Each number is 128 + 32 x the weight over its row's rms, rounded and kept within 0 to 255. Layers, rows and columns count from 0. Numbers have three digits each. The size before them is the row's rms in percent of the matrix's.

# q: layer 2 attention query, 128x128, rms 0.168, rows 0-127, columns 0-31
# k: layer 2 attention key, 64x128, rms 0.161, rows 0-63, columns 0-31
# v: layer 2 attention value, 64x128, rms 0.0866, rows 0-55, columns 0-31
# o: layer 2 attention output (transposed), 128x128, rms 0.101, rows 0-55,64-119, columns 0-31
q0 095:135164122150133131157086078087072121183187104180154175172166113123122180097128100056164129139108
q64 112:171128104123105162092144138106143140084131122166124101101128142105107104122139086135143175139120
k0 109:150087107176103124115131158144167171078136128184117173128100116100133094109148103126132181141134
q1 086:103114110129160140140188065100120181190079084102138123080127116082133049163179142083156106169102
q65 115:106115139078131127059135126131145138137101170152099141122082096127080162100150075165104100147169
k1 122:180133092045098156145172112165099181144165115148119164147100118094103138168183170128111145114101
q2 079:167135129136085122143120124064095077172087102111153142166194081122131165146133089086165137154141
q66 094:088072141130168135156136098142083101185109142160135182121133102102106124109152143070123152100119
k2 082:151087142128159099162156094098122192162186106195120214145136096163105114123123152134095150078128
q3 100:122142097119143119093159166144143124073139131135163150082135114163108130100155147134126131126092
q67 134:116138118132143187076095142143164151059104113132124131122114151167134065090090087169121080152146
k3 080:158173067083129169189172200124219119088162119097181116128111094124102112165165138105134104118088
q4 084:186139157142142149116106142145156122090151115136099171126171166145151200150126112137165070107150
q68 115:142092127171056101133084114090079167097136162143115147113086099071180092097156124087183141147133
k4 101:125158123145125112069092109118181181117086174145114125117117146098173079143093094111165119108152
q5 081:111093157056138106148096076113082151156142089156194141123163154157110133151156109103165117164126
q69 108:139125155104145131150160162111110172102132116125145091165171189134127103176133147134138101133148
k5 125:152180119060137078114168135158123196165135114107150140128142122159092110191159158172143122121124
q6 139:122119102155131093174144161139094051132132118105152138143099104142085200174170156176115177168148
q70 118:114133147153140118106180086185128113161124146154115173144202174112132189130183141153118109144136
k6 109:132080111169134116162175197152206121118141028155139178164126137140073146136134157135099128151113
q7 124:151069111109074156081135146065150171137115143104180142146104109083110079137157167087114112106057
q71 197:141135075120113211136119145137122162109124109162162107130166161094126101095145102119146144113120
k7 122:106071088147080198118101136090165109119152153127090134089108123099150118103149115122120118153138
q8 096:080123172134126134122139125099097134142078116086115076106156173097129072226095126142148066142173
q72 087:110132092096105130170073168066087146130048155100189131124130097136095126160121173179138091103139
k8 092:084136147117148099086079070076079144087130106122117104124103124138129159138107124149092163170103
q9 085:159130115136119079191083101121109022123112089192065153119118120107117194105126105155115164067103
q73 083:145111132164109159131119114109128068113166126147100182135158127120169135187159104099178116151096
k9 111:138088104140070139182136157111166117129158105149130208163125104151113086138137139144145126062085
q10 094:139140131089162151171132171153142171169084131115150123152114145119139098152141111188080163130139
q74 196:130144134115176183089103151149163173103108164168086106133125112138125073092062122146086075158134
k10 095:133138206117138163127094118064083106121129090152135113176099079172140158088132104150102189069094
q11 169:163117098118086160113078116091159132112117141115127096126130110091158118130111088074191169103122
q75 153:128163065069075145101071169112151172101114122125120091106124104108144085097110090099174154108141
k11 104:140165140104103125063086124141167132081115190164091081114164093100190109116126083142143183098126
q12 094:162139121103136164114188157127149163110144063183127073108144189175138096163129089131141151087125
q76 090:146114109122105190096092123142113178123121109082139061105116143133163120155108080089148109107121
k12 137:179214156087136110154106096093068147106110121103137058134188148137188139165127125128180142084131
q13 101:158129112078155116119186101077150132103160150095143130208146078111123114111129165076098138125080
q77 205:099159143083133165061127131191152171105108133177093116116146170164119096078076065185105122156151
k13 143:077183131114120193079068124128104129139131131116083082095144117129169128146139085119126062108119
q14 090:144135113151159115165117142122089116090166082096125098201110224149132158117142092125157134095090
q78 091:141147096112126137153046151112170133106121156123175056142088119094120121103108131155155114113150
k14 095:166133098119158148133126144150123107101125166109136072170153179092158108142055116173164137145166
q15 098:079084127190161182135122120124154176162112135076145112163098118126144084134090088122116132109115
q79 096:185141115100143127127153155123130122109126160068135079240086140084112130163126157149055159104150
k15 092:104109163174077098091090058120114151126115132178140176104114109107183177102161153112095157150167
q16 069:076181127078107086162086093154085191127082110130144088111150143072085109174104179131138092128129
q80 095:147149135113112172132094047124109171155098160138154130071165125104100126168176124089121103135109
k16 090:129170124074087128126074101104098099119122112162091101155141146141105148160133108107122045115031
q17 107:130169105085118088106111128159098109110137181158112165107160155123100137122104167182124164131125
q81 094:113095091163083088088080098130081145109141130134172102086112041112097163134141151110139114112144
k17 091:133164132123119105091088166125148094134065084053117099153140083136129096115112086115174134088124
q18 104:123088128170112150152103122111167131173142076157166119161108122144148124135135098107134144141122
q82 095:119109136133130156134125124108145172156064166121118157103117137166167154131117150104152102168111
k18 104:131094086169166099143177109084147147120145144191146152152115158166111172128101182140112148186095
q19 084:147153167102180139101071174132160143135095097126151089206130094077130123143165167109149103159087
q83 174:162163121157131116191134140138095089147131092081143150105123142139118182176204170127126151057142
k19 091:176182114097080106104178129154136158172089073174136132192184055141144128124155181104175147125097
q20 089:100099153129150137160119127156155124077125106082184129182091119114137120106135140103069176163090
q84 118:120140147127108136146209105126130129167135098151140145139096128087115143132168169149089130115067
k20 103:128132100198053113096150061116155127159138096182131191093130087143132165092130139119141129191110
q21 079:148173083124115150062142147104101138106081130083074106121129106132131083142128137192118119110187
q85 104:150146169136111150123089134137096140167155133125161115089132058113064145126130165129076054134147
k21 116:153111213113103117110077100121097115093137098082065059122155103118138126125111051133091148074105
q22 107:148113092116122165171161121098187144137140092119153088194096084103162082103116101150121151143101
q86 098:100067139119090107143147122096141148129127096117091096156098074171098165084108116148106172147150
k22 083:096123179190146068102113106134123123111099153114122201125131135121193133145086146101135098158166
q23 082:114149095150122112109093140095111119111134144132105104099163143127160160135063148120129072141222
q87 094:150088146146156089104131089150120145064078144176143156169093137157129134135165155145072168147194
k23 091:129059114125149121192173160125147127166180078187163208166150169175045119149182180132109161125133
q24 103:162077078122126146159144192128175120151145087120210120216110064100131105114121099074159122149054
q88 100:104123125113167112170138099137141097080146084150104125148152079163092137087059138186125173101156
k24 093:112127169168101120078158083128104149132104144191163190096126113108164117136134133076131118152193
q25 101:113145173113089113119110119112110149141097175101073126131149125140129100128098132134112060112202
q89 087:140130144105165109110117175120105152089106153090179114086120140149126106159090124094134090113189
k25 129:112223112085175125122068098110112100104129154113124107174161156120124086167143099202126127062097
q26 089:156165088124084095158135110215080120102138210168072118143121114160092169138174144130133145102087
q90 088:145138087186139152155153160111177091151142108109103185139145150122104146180146103139157126143062
k26 085:122143085104177119147103111153121117143110166144151152162104126151058092121123118134089087127106
q27 099:211147066136122109149102125117147123141103146144194128180047074089118178135139173102134118157170
q91 124:090087085112139199144166104121176106159120104144124179166105135174053119084138109104105137142086
k27 086:153158127148160149166161112120115111095097100099124183157086108099129124068105151175132071165174
q28 081:134151135108075141178139136138037089151140099095111176144147156114103126110138162154114097147120
q92 103:193101145129134149143126138130089076113188146167102110190121112105149110140143071154124153098179
k28 094:132124107119069132108141103105118121151142141134128150093109132054174128177111158117166100058116
q29 104:126122124098211084096154093130158085132086134124170108171043098120134087095142095125082152121060
q93 095:101189151092184068079169112067149073137100160126120156088095164110101134175113203127112134089093
k29 101:056117146107150135122120093182134132111114108170143105088108089163126107066151100142096131106177
q30 086:088105134156173124169142089119149064130134084157163129132112146132143141084125139156103197158071
q94 091:124117100090130192157102125189165125181183074193120136155159179126112146103140087089090152130099
k30 095:156118072183071113108191100095101176137104116152124149075151069147109163097145153107150102131134
q31 078:095122117177156142126103166105191174130082129098125153172097100159154057105132126157083124164151
q95 098:127107114130093163160083134122128155174178113116114126121107104139073137099095137144149102093115
k31 101:127121161193119081110123141105131174129158124123160138151098108125177155140116130142143110170131
q32 095:144149153132088098105195143181104125097133178160071199074173148181135156090138165159097143161169
q96 101:170107146146112055098072089163104153057163109170117102109135125094158105131134111163120163082187
k32 084:126102084134100154086152178125108136164175182156195177096142131142100155206190146085118122111070
q33 086:147120088142149165108108167126111108115140155156173108175089166135118147089151132137124079109157
q97 103:139101119172185171185178193140174055135196115147122154223116150127103175118115145182153156138095
k33 093:096127136127164076169158086121120119126101152148196154116087174118146140089094203163136103148198
q34 085:103109105165108153102170189143157112114126096091145144128139136118156163104099090108141163149124
q98 096:137167130181101079083094126132116150090136132139128078109092098043180129131078131111124135110185
k34 082:172116136181099072090075120123088168155105144118166154132122109108192153122171146075146135109109
q35 094:131167121073098139105092160191065140148104174162121140116155109108105183136120115118131067075152
q99 088:092071120148162160136148111091103161141080111098126172191172119159085134112142131138132101173089
k35 123:114157113095183155170125099107126084156127098085102114224116105158059114122128145142092144131105
q36 120:140153096128130124132157088107195125147140113094142116181070135103141087072122128117105125161113
q100 089:117154084150189132139139074080185113197212094097134170138167128141075127078162138085113120169104
k36 092:153171109156151116161094100114173158105143047112096136126162140196166158068194168179153149157121
q37 081:133136146182093176119107096091099150153157149101076174080149152147118076093154107156070152153174
q101 099:124138151151111123079119097133094137119081130118120128095122087103128096130156104137131104143190
k37 094:097105109135173101087135158122126131131182122169168094146096097160143167214091051140073170141095
q38 087:119166091084134133129079157141146159075105125071174167164162146168121140140111128145108091114100
q102 094:077114072160085157126124117107089123113113109147131141108129099156126155174140133140129140105078
k38 097:133097125131085160139072089089144093147117135099149102185114094125140103098067088095128141124112
q39 073:150186111105139121090147171169172163124141216124104144107144067144137131150096162135124083070156
q103 082:167116124141160069084185101159120163134130115101139104119104092191111151109050133147135118145138
k39 150:136195128085163112106128123159116107129116153123100141115125130138070138129115130149158073096134
q40 095:164174152118122162187123081104116099119129150057085150153150142164089120080089134177096114098149
q104 103:155191232131134137054170116151072087103090168099158114103097106077166170133136143112130105138209
k40 090:125149123119181141092059126082121131140133067154105128151132163129089098088079035163083154096108
q41 086:090156173096111089095158094149086129068143139165053092050168168115155127127076079127146095109091
q105 096:133200139131122073120115103110113159126094209150105115106087115104127095174094114156110173045150
k41 096:128153130102106146128130185150137115114127124123107133081128161134088208125185123063124183082092
q42 090:131043092177147122136096092134151085144144094088206088148095134114110154101133092088173200103156
q106 089:105084132103163190099149132126166124140120108104176131095143214156118145110124144060145105166102
k42 089:127140176155144110139106084090135164136132065112081134166180115166120069119146151234159146166153
q43 076:075120124148070126071163172119155172098149120121145184067111118136086117134184168099111153153170
q107 107:107169155115105141118087132152120122108109112168164077090070125123106123154113100144124097076154
k43 089:162206148098092143112136154128086135106104106134153101151137145038187134157142167118148140101109
q44 089:148117085112096190169095082087146122113122116126101089153076156141136089083140093137122166141148
q108 082:112104207139187093180122128113125077145152089096115143138157088141110075140168177143074188114114
k44 116:121090101157144142174086051084138132123158088133154115152154142148120097144157087144130187152129
q45 088:122062057146163183088176157144133132122190118136085178109156153151114138156137123162153102161108
q109 095:166091159158141098164130121114070176117135124159149148104181130144123105184127138107145123120109
k45 090:081110172125141127095119159131140147114143143173114135062144137125164172203097057122114138122097
q46 075:132142136108115057121168098151149170127079140169149130047130121131132087103112117101168139166173
q110 079:152164131109162122120083097132160141118133125171167129115132112096135114170161112116149066056099
k46 084:173138110106121108117189155116103185085105128098131109074153104081164136172173174074162180136099
q47 089:077169198120167108092103122166102087134135115091136099113061167124116100105151157117048121141057
q111 110:102199207119158108081178160129117047081136125118142081100066149109106168137129145158080115140175
k47 091:103134156155135162151088109127122112080131095109143113188090141109121148090173099152096168100134
q48 090:089152161126108148094041060086109125161100096064073129154143170136145065132086069128092131139149
q112 089:152126135171141116119106152149147081108129142111130114101105133067190146126126093124136148149194
k48 093:127081122182117099121128084087101145152177100174177132102131100146148137065206135127107146166108
q49 063:134041121170123113100155135113111101172158122129189139116151146123115092117077117153160132103123
q113 074:108122175094161150130104129195157136142133115112206100172118158114137169164164146079126120091121
k49 086:129131126150096112166133069123121147102122100143113101145144118111201159139215182127130180100131
q50 094:186182130121085173103035150116137160139091166107083127125140125118154064080074121160114117143113
q114 101:138158101128182166137160139101115072109089135147079113181077099147112086114135120166090136164142
k50 084:123072111075152142161155141150124106127099186146122110165073142116129118091113144128074164140182
q51 076:125128162093129162121096136130129087109140145084131140067095141184119097183134135153119151151126
q115 088:116084126116098139104177146113150090068078110122100122092167161175137131125155158109145134147141
k51 089:137119101141119125166142159133146112122103142151135123103164130190128122140035084179152103144114
q52 086:181127065176156106071180192178143136163181136114140118194143112106184151161047109133173062100069
q116 085:120129072124159206150103089135175184145177108152173173178109156131098117098105109124145125145086
k52 082:100147175138130093101103087131179155161107157119065141165144155133172154084110197157120092161165
q53 079:214147129125112132135143159176138144111129094153141093111154100107150184122081094157184110083091
q117 096:160155108133136110161200065088138157162117157119119173209077129136109139132122134114096152131058
k53 112:156112114074140161111131144146143118156105123125077162110123116131088138118145134114133145104162
q54 084:134208215079119137152090146159072089089136129099095129097148142134126125128080121166106100116115
q118 095:150145127120104105109175097108112112085102134069059129139127114136178147118124148145153139184162
k54 087:133107072100158171166129180148138103113126150141077138128150128183041120072113068152084078143111
q55 079:098146104172095144078093136121119106161143136103120127137128090060096117096143190121103168189204
q119 107:086073104097121158104107141164111132150122080121108139062176127155106135135104171162153097144092
k55 091:141143100097112078143170123143120158126142134076151088149148119141169168116081130191154099140120
q56 086:134101064095099125149129103125161151103160116099114107192134132143167156127128088049186117138116
q120 092:136124172107110069070065123152151174104165077139102112116165140119182140104157073114186085081110
k56 104:116153117189121138141122121059101123138159116108176110128164156099146118143148173104144119169119
q57 086:121135095119077185144072090104059079148118131109128126127083122110163155115126125125122131096196
q121 109:123130124122155167062088153104132138059047158156122085122140110090172102093092108149134105174154
k57 127:148110133181122125176153109086094126155145080130184131205163137156083135111162186140111202159101
q58 073:089110156188151162104063115132093075181084100151152132152116115094147139120072135131120137102156
q122 085:061081096106151210143107118119144081214161123095161123132112165118056132083134144085133091129109
k58 085:158119120144126124125129079101104174115158083135107112148128094109182110097129138209140124137145
q59 098:152094032136108122154097132095114113116116122121148111186084098074142110115149123170169151113112
q123 097:131116149129183139176182141096134104182107128119125180133137116148130104150145150159141109111074
k59 083:113175134147136152109131087127185117151113116040102090136140101163118061173075127140138192198151
q60 080:162133120110161180092181131143150149120116141177081130106175118167164128142089026176139077106119
q124 091:157165124102137153105132113134150176101134114164113146204145104136122081119122067089118101133112
k60 083:091119113131207129168185159111110146087101195191107136076103133121147167138150124089101135119125
q61 084:089076132117155146092073132131133082092100071130160066076105178118154132149129066143170149121112
q125 084:095058109139147127145193132067132108151134138138074100114161183171157172121139152108115125170100
k61 083:155127120130108131161143124147165104154183079104108129118117120201102179161177162171143159152106
q62 079:157118143158072178136082069096095110119134068095149107167125173086132109093074154113171133115157
q126 094:100149146135149114148132144161145033136113154099170113084082159094114157115134127130115173136171
k62 105:136104115132063133176098093118141099106135087127108114145132133116164102072165157160097201097161
q63 082:134018128172089191176155105075086118152129060104139133168179112141112182136163092107183190124170
q127 103:137089134151135094131114118141128114147184126149134128143115101085111116099146102128085180103144
k63 089:116106163169107102083108066082118142151180110164147147069081126116172119158206144121124173080139
v0 090:122123086106104178064150141132100163169140183121063139127176045146083109126143153165117073095137
o0 086:147136113124155123103166148124123132162179117118165123081081189153107161140183112141096115079138
o64 094:100182144130144161166129101110145133089155098090138130086120127149101171119095191124085087069114
v1 083:128093151141136147106137147092101182122109094126165096144112104164163093114161186121150121159103
o1 080:136151175192142134147146101118151114118114135128056068116074126149164132107111120145129129211109
o65 094:174114126037142168150169081088153131126078130119126064185121114164160079132104103086146166199150
v2 088:125120106193114152139145129166109163090136183120144178078176100116120105076114149147161110138111
o2 099:130091093146129150114112102081097114125174144133142159114104099132150162154167179163148090113120
o66 084:179148129119147075094039135178107102130138127099111173105128127148104122115097154093133161129126
v3 097:149114088109150136091115110120101104149134117144100148122153194115147121157179161205102119165127
o3 098:140168095131115108121178147112149065105110176107110136130080076150108119120177171162184134103023
o67 091:086159112057086141197115146116152190114128115084103167146155137120145114133143152110139084105137
v4 116:087129126118163102118084094157105133143093133121092141142143112126103232113131115167149166176146
o4 103:142167103137173090095179144101165081145137111128134071123142160129136077127174143164129130099123
o68 112:152196176129109127090207158158101124145134140116098145158081111116152111116178195138161143091136
v5 100:126153145090141141117122089108170085100174130076174131101041178186099082079108129193126152105125
o5 104:118138140166138087124082110138132149181077115147086070159130122176173134113093093046171165157089
o69 092:099147135127176143163098196137151112145152128130175161125150105132113124146147092083104105146088
v6 096:036188175165163099146060125110135128153120056149150110144159111139136141201104107101082131115088
o6 091:132140107091125112031111124160139184133103149091146122079115107104128148098131154145124125048106
o70 095:161132114204124111070251118140077119130150117096042210103089169142142138092155178153154148142109
v7 095:140125148114139175174143147084163108141081115121146171112148141072157115169119084092180147090146
o7 105:117119099068112116160167139102109143096134167131142136172129111121111131107104121140127086190119
o71 096:091105145162145170109196135110134082147061191098179109136155121082163138095146112170189167140114
v8 109:175136143157048163172177153161137104094142155129106187111125063110134167124156081113101112173117
o8 117:119115125134126191114070098109178113136136175093122215112139114160165147108142159160144089089090
o72 106:134134107119145115107051105187151184087095110116122147106120150142102133083113087085090140115054
v9 109:061101099171068106128156118162068142202134140151114135090133098123115110089133118128126142125129
o9 118:108100107150131163109133110120165132140150122150117194117129129144116151131177168185139112066129
o73 110:133099154118113123130077073133100091128157108106086148073104164112106205153082146133147100111109
v10 111:117154117138121130126151157206049161159150132132132109143144099171113132131159134141062120176078
o10 128:103113123146165142091126099117219112104107104107081170069141141150120139141164157148128179046111
o74 095:115121097118108079129195121089146144052106098130106074123168146107145130134101119085097093141140
v11 099:124162091120162087175157118033187162180114098151136105136124174072133190136081080145159114138112
o11 092:126101137095143124191100080131080136125112117162100059160134151129102032145116061142148175115155
o75 102:098080145100107111159131194136071136119129120142125108170122133105173122128123145171114084174125
v12 111:136110096176130127135144142062101163195145118144173179110166141110126123087160157145213121143176
o12 123:164100087138105158100140123139151135132091178115098114157128120135096119109125127107168116129091
o76 103:083111162066130186121153130117163099070101143123092150080133168174198131155083149091158132177106
v13 086:108092092161154135172145162087162175090115160144151139130164122089104168111159089146107170155116
o13 087:177177087132152139094163163085152099083155145126117126130071108117115176102142196132159142124133
o77 086:170115093060143133151131100192136154101071093093119117146092177142128065172086159088112130171092
v14 111:098139147138122139166093104119146114212187079143154181156137143122110154194175123113144102125152
o14 112:157127067093098060137132140153108177111120118112157168112077092182125176169123131106114176103108
o78 110:157115077136163128105119080129142103154143128157122177126047195216189160090136154134144132134132
v15 088:129126151116112110089161098184087079101092152095157099137137156147122108102158166067078160123114
o15 092:088138124121114132080053145123142112137078145061160188060182130124113145070109162142106112120118
o79 090:096132140131179113127130129089135180102152112120105100145155138105078127112143089123100120121083
v16 092:068127131131098110133150152191113091128166133126098123154175145143139168140120081097122142072137
o16 102:123109133120097125104162133157171139106140116136134138108092112126082117161133178155152138078126
o80 094:096154081178094115144123131130115125098141162139104135128113185071122161063113148166145107133131
v17 100:133101133080110113085176139132164185131068144135067116102074167112134124148153137165121072146140
o17 100:171158119098156026224180131072129094157134141099118098149133159126116138134147121090142112098129
o81 098:119145187144122098125143132107098136096152116124103116138101139105139063122075175138116021155088
v18 101:079146179153145083145168109066130094187167140114189187114109192153148128145144107141155121149096
o18 100:104103094091118087116082072172102162089096148113109104184112122165166109148069088097158152155149
o82 099:104051092165137077101104153105114090134145118148151173127124134168137155137150115121130112166104
v19 101:122158112164114084172166156076070113211200130129183165170141091150118148186108107077120123114112
o19 097:098084076087139156094062102177165181111120096121126150142112115102113109178092118183119122105168
o83 105:094108133104131110125178171124125074115090134130110193111119114183177146151117184110135157147121
v20 102:138136176086145131122137177151141118166195117075103157096056023133131121174101123139148081126122
o20 102:145136171083120131174168138111108137144136106089125133147108175145129173149177205130056153084178
o84 095:121136131178040187162084097128161082167122115074150165139122135141102173097142120146092177129062
v21 087:041127158151148152111112177172156150125086178131132131126116148133107197170099113088166117146122
o21 094:126132127135137115185067106046220107186153066103186107111162145084148132107159123151097156091168
o85 089:133201135161079058138218141157136128140113151153149200146129122163146043112146182156155169224085
v22 102:108153134130125150112120156124121105102118157120110095107130135110138162121102113050082010143093
o22 105:094073197129156162133093040106125179188158137110147162106118212107159086142122077128118128140133
o86 090:111112071129098071116133083116091119168153109184103118083137123116088166113145109145088112110130
v23 090:023161142118134143153103122168143144112167114107058084158141088165146179098108104082121144140150
o23 109:142136166176161113100180131145154146111164081169128106086131177099129106113139128145125153115161
o87 084:178140108138134136087110066134111127158177158149096125091075176133106172120119130147148130162183
v24 089:065188130149155128127152095092112097109126108157091163143119149114106152168121169106130158121193
o24 093:115115112142111098149146143135133090148129124116161104100146125053140127162152127104099129126167
o88 093:118130135141105124143181127134091137137137187179088199110102090129144099124143147145139097191210
v25 101:159144046134096136080128110126117151146177147213142160125105096142106091113167146132126121178115
o25 116:106087112148109154118104127164134125102143168110122166069144070148164171149139119157131153077083
o89 097:141106072131134087158073131127112164084096136168118126133158116103190102096112097105083070113126
v26 090:064109161162099100143140093094139130138122107154104135169112172107127107170107113091154161104168
o26 092:047100108148134136113065108196148178138131151148091138156146146106203107091144091137189143131123
o90 092:130069109165133053076150106107082078134136165161113162135123107102144131112097087102152130196120
v27 091:132134194128106153152117073151088113145178202068162169130129098140108162112132132125150118123166
o27 089:150171141168098114081167160122154137174118074122097058126164183103173114150078101076120127117118
o91 102:114166126114169190128161090136163176117130147160129138150093116135102131121163123108098152119142
v28 087:154076098099123173148162141130158150139110107190099107162053098089043152152098132157117145153144
o28 103:067088072153132090118076116098142128178154121133223212054120139152153154123162105141096122135150
o92 101:146151135107150078094100129177096121160115088101160152105112143134152136130107093083139150118085
v29 086:133104075135112156148141144105182150115080102110105120101104120069184145136117065125211102180161
o29 099:179130131096161139160178130095096142152098140089145118195114172140139123121096128119139119127130
o93 088:093117143062118094069121137157099113138141171107160089143121157130078098116156142128157142137139
v30 094:083119133108222120134102046066183113109175137103110152115121154119088099179120108176083106131098
o30 091:117106117123109050067144127121133142138140133149134161132078137144167156116136109092186148171092
o94 096:106172131077114086094145115123151116113146123099133211094115131111129152104105081105118109165137
v31 099:164132121116185072118115099051118098142118183128173125130176156121130171125114145173186148167086
o31 100:160118168101107118116091084152075147088115104117131052138118126160132084140136083082153172122106
o95 093:129102173137153118127139194060144164128120121157130193161110123100201103085150172128051123160158
v32 107:088075075127077157150183117163139084140140192137129153112081166162083173075146106097177126183125
o32 102:130144074105115036151142152093170148149108065125151137128107122117106110148127141094112169086131
o96 109:137150133094113059169109152146143138118139077157164148138082093102088121127126151164120066092126
v33 101:135146130166188123133148115144171078087141111119081120125106149119134220109070139064177151199067
o33 093:116145120041149165155122154090081133110077118132182145126133151090117063124107146080108138164126
o97 103:166117140077091171151157137180161134194126131089132173168081124180100121130166113158142200172148
v34 102:151136073141133143119134117111065102121054091179087083097177121060144109128096121140126163089219
o34 102:071108146136161197129076161096114135172099118068153130138182188151101150081181114117106114084120
o98 100:070020140064117103097173094106101146208171172142109100119150153116145112129163146099128163121180
v35 092:113120147123158121184132079143190038134162138135113143119111125130129164171121075129174147139109
o35 108:108113116089111094151146135161111182088124131173142143141115091146125122175134162158120207092151
o99 093:139069082202063155134072133152088119163128115132146110154129101094131184091140132224108121123157
v36 112:136192064128105153136124177156083131190156037158158125159111106134118152134163157087077102138106
o36 108:161100143145133123131150162136195147101102091098077132128106112168100127155159131134064190038112
o100 105:165046082108111095137228110109153134117122109166094093163123134145197120116105152148091121148134
v37 108:157065065185065111122193130107125128156137079175113129095156109146131167112099151162052079141109
o37 106:101124151161164206150133103122146119103150111140081143105080130168104093134160108092120076119088
o101 106:161131106102138036181146143185167138132076140153108087155095111152116126122084149103119184094121
v38 102:203110105113117095180156133102102160213181128130120153100177138135129106109199151154190024136137
o38 119:174088111176088134123196096125130158111125153132060113124091085163120146150121149149123140095129
o102 089:091118137072092176136095137087171126075100109127111114148189104123173159134068147126098105114168
v39 110:168117167132165200162138187101128108119144124106163171142128112149130137138190119168187101139148
o39 099:185135116142114063160182105152146141153129195145149148094106102100155166144103118100150135145108
o103 114:075173121146162181147072132169141148100098131137141138088161122124106125093146106115105104099138
v40 092:089091156090136151166104177124134138109161107134141056164139126152125142140171087075175160121142
o40 100:136122158158142073132159154128192163111095043122132124148125147142123139115098119160094188126199
o104 089:095088145099086166094176126054197087163150093111135123123160133102159142117122111113158147179153
v41 104:132149143111119094148127051088120097103096191139051129103111153159115143062111107169102134159149
o41 096:097136108155108131103138105160091093167131185168112121087187121067167067104117082101146146151111
o105 114:108160144171132141181090161144100149113134150173109124105114085084121106187156147134091100056130
v42 095:179106084097136100079134090141131180077192094107111099139170146082144145174138095179135141156109
o42 093:182169172121116134136183138110116068153161129125139181146083153189128112154107149089143151135091
o106 094:135162144139149131102138154147155100094151097121165130146118183131137143072180088154113103144095
v43 086:119102157119097136055134085099093111163116157085146134112144172118147168139131120123182126122179
o43 099:117172131119080137173101122105125145167127096124126131151115121093115095089116092144127118136077
o107 087:095160176063149146155139133120115131166154145129090151117086159148113131109150151154129142113081
v44 108:204129122103104157128148129141143130104158154150104116134090112063104114152114102098171137116127
o44 112:124128137118099160184054126110122125187144174124174178104143087153146175117121156132122107117092
o108 110:159153154115169182129085139158090192163091108094137153167092163145144114078118109112122131142083
v45 105:115145133141146105174126139099138078142161172139141113122106081130104126091153095126193185106105
o45 102:144091074118114084112116176130134168109128128119134098139175087077089099152079148122090127151203
o109 101:143131133131106206099163140121150092170102141129149091087149077135093136134117174161171154132171
v46 094:183082057122115138134157164077127109184115109154138158131156143118114145140172124117161107127128
o46 096:175126124095087154158146123157125169158120171118096128146073100169154119125134154133162171084068
o110 090:146119118070147189151120158152129143156067093106079153170115186136171106101117187121095131140110
v47 092:180134171078162176130118094121110100041053209154096127123151113121140102066088143112094115171118
o47 085:105155183085106110128149125088109059134113082125122065122163182074129089103138126097102113143162
o111 101:126140105114095119142197145149118155111092113133110148158129067082115073168167142122097139070137
v48 102:098141171107131152164150138117105051134159116067108176148072067122122202138108101107117101156103
o48 095:144152168064112077173148122118159176154106098160135167133047168128156090106133111109123150071124
o112 097:137136101141141126143123110190158103158106119101116206119057132126099187095139132135060150124048
v49 108:139133141115146157111147127161088127178173159107151066170119108149107145143129140128096166188084
o49 112:127157135134131117126110131120183108132097059151104166061132106150130114125103137159094149057084
o113 107:127150167100156150197144169134146190137092087118131087165135141103158132136169106117098116086070
v50 099:149094075136113101143134088141146137167128125200111082141135129177096097123152146125144115119089
o50 113:119103075133130132133097111172096149136155166146101164051145082157135166133178133123115146092110
o114 097:166123143136129083149081179133071152131108074145101050142100125130144138143094174137127073053128
v51 099:078089117128119153085162188150109104112159116108121132111134138160139166135149134186182163113082
o51 101:165121165140136101149138105146134163142140065137143138119076107144105155150139133079129171048125
o115 100:123101124174177163153093147109145112157178106151159118099108157116099138048157130113073046142134
v52 114:140147117097114099204101120114141153174100031148133145154133145110112152103136106144139116082143
o52 091:184166140144105127176139156145126151160106132099080113132105129169081113127147164134129190047065
o116 118:105095123107132085105164158163110152091143124109106184164104166139152113152117140138125118166075
v53 112:150168116127163209146125128090143163086114104150183158121123172117124162100175125175177108149170
o53 103:130159110095119128182150093124116057086123204135150122140123113181160133094141160096135130192077
o117 100:134140103129168138139144103188124158097077135137113126123152129107160076106142107109093081128104
v54 111:090136089109130195099129126178127157158119119125105106155106187135086104128113171159055127110098
o54 119:103132123172140092115095133102157088149115121144109160095133128131110151117153086071152179117089
o118 101:119165100089136092181146146105087197097135100177139095129158130098183084150098073117097061140129
v55 096:151108173099151139152111104076120157132079129116100137143198161105111127172129091113147136122137
o55 085:131133077132132083145129043121130138135168163151125122123138178183149125149093097100123189190135
o119 095:106157157131157145111240159090100123110070126104125093173100130093212107152122150105186121125164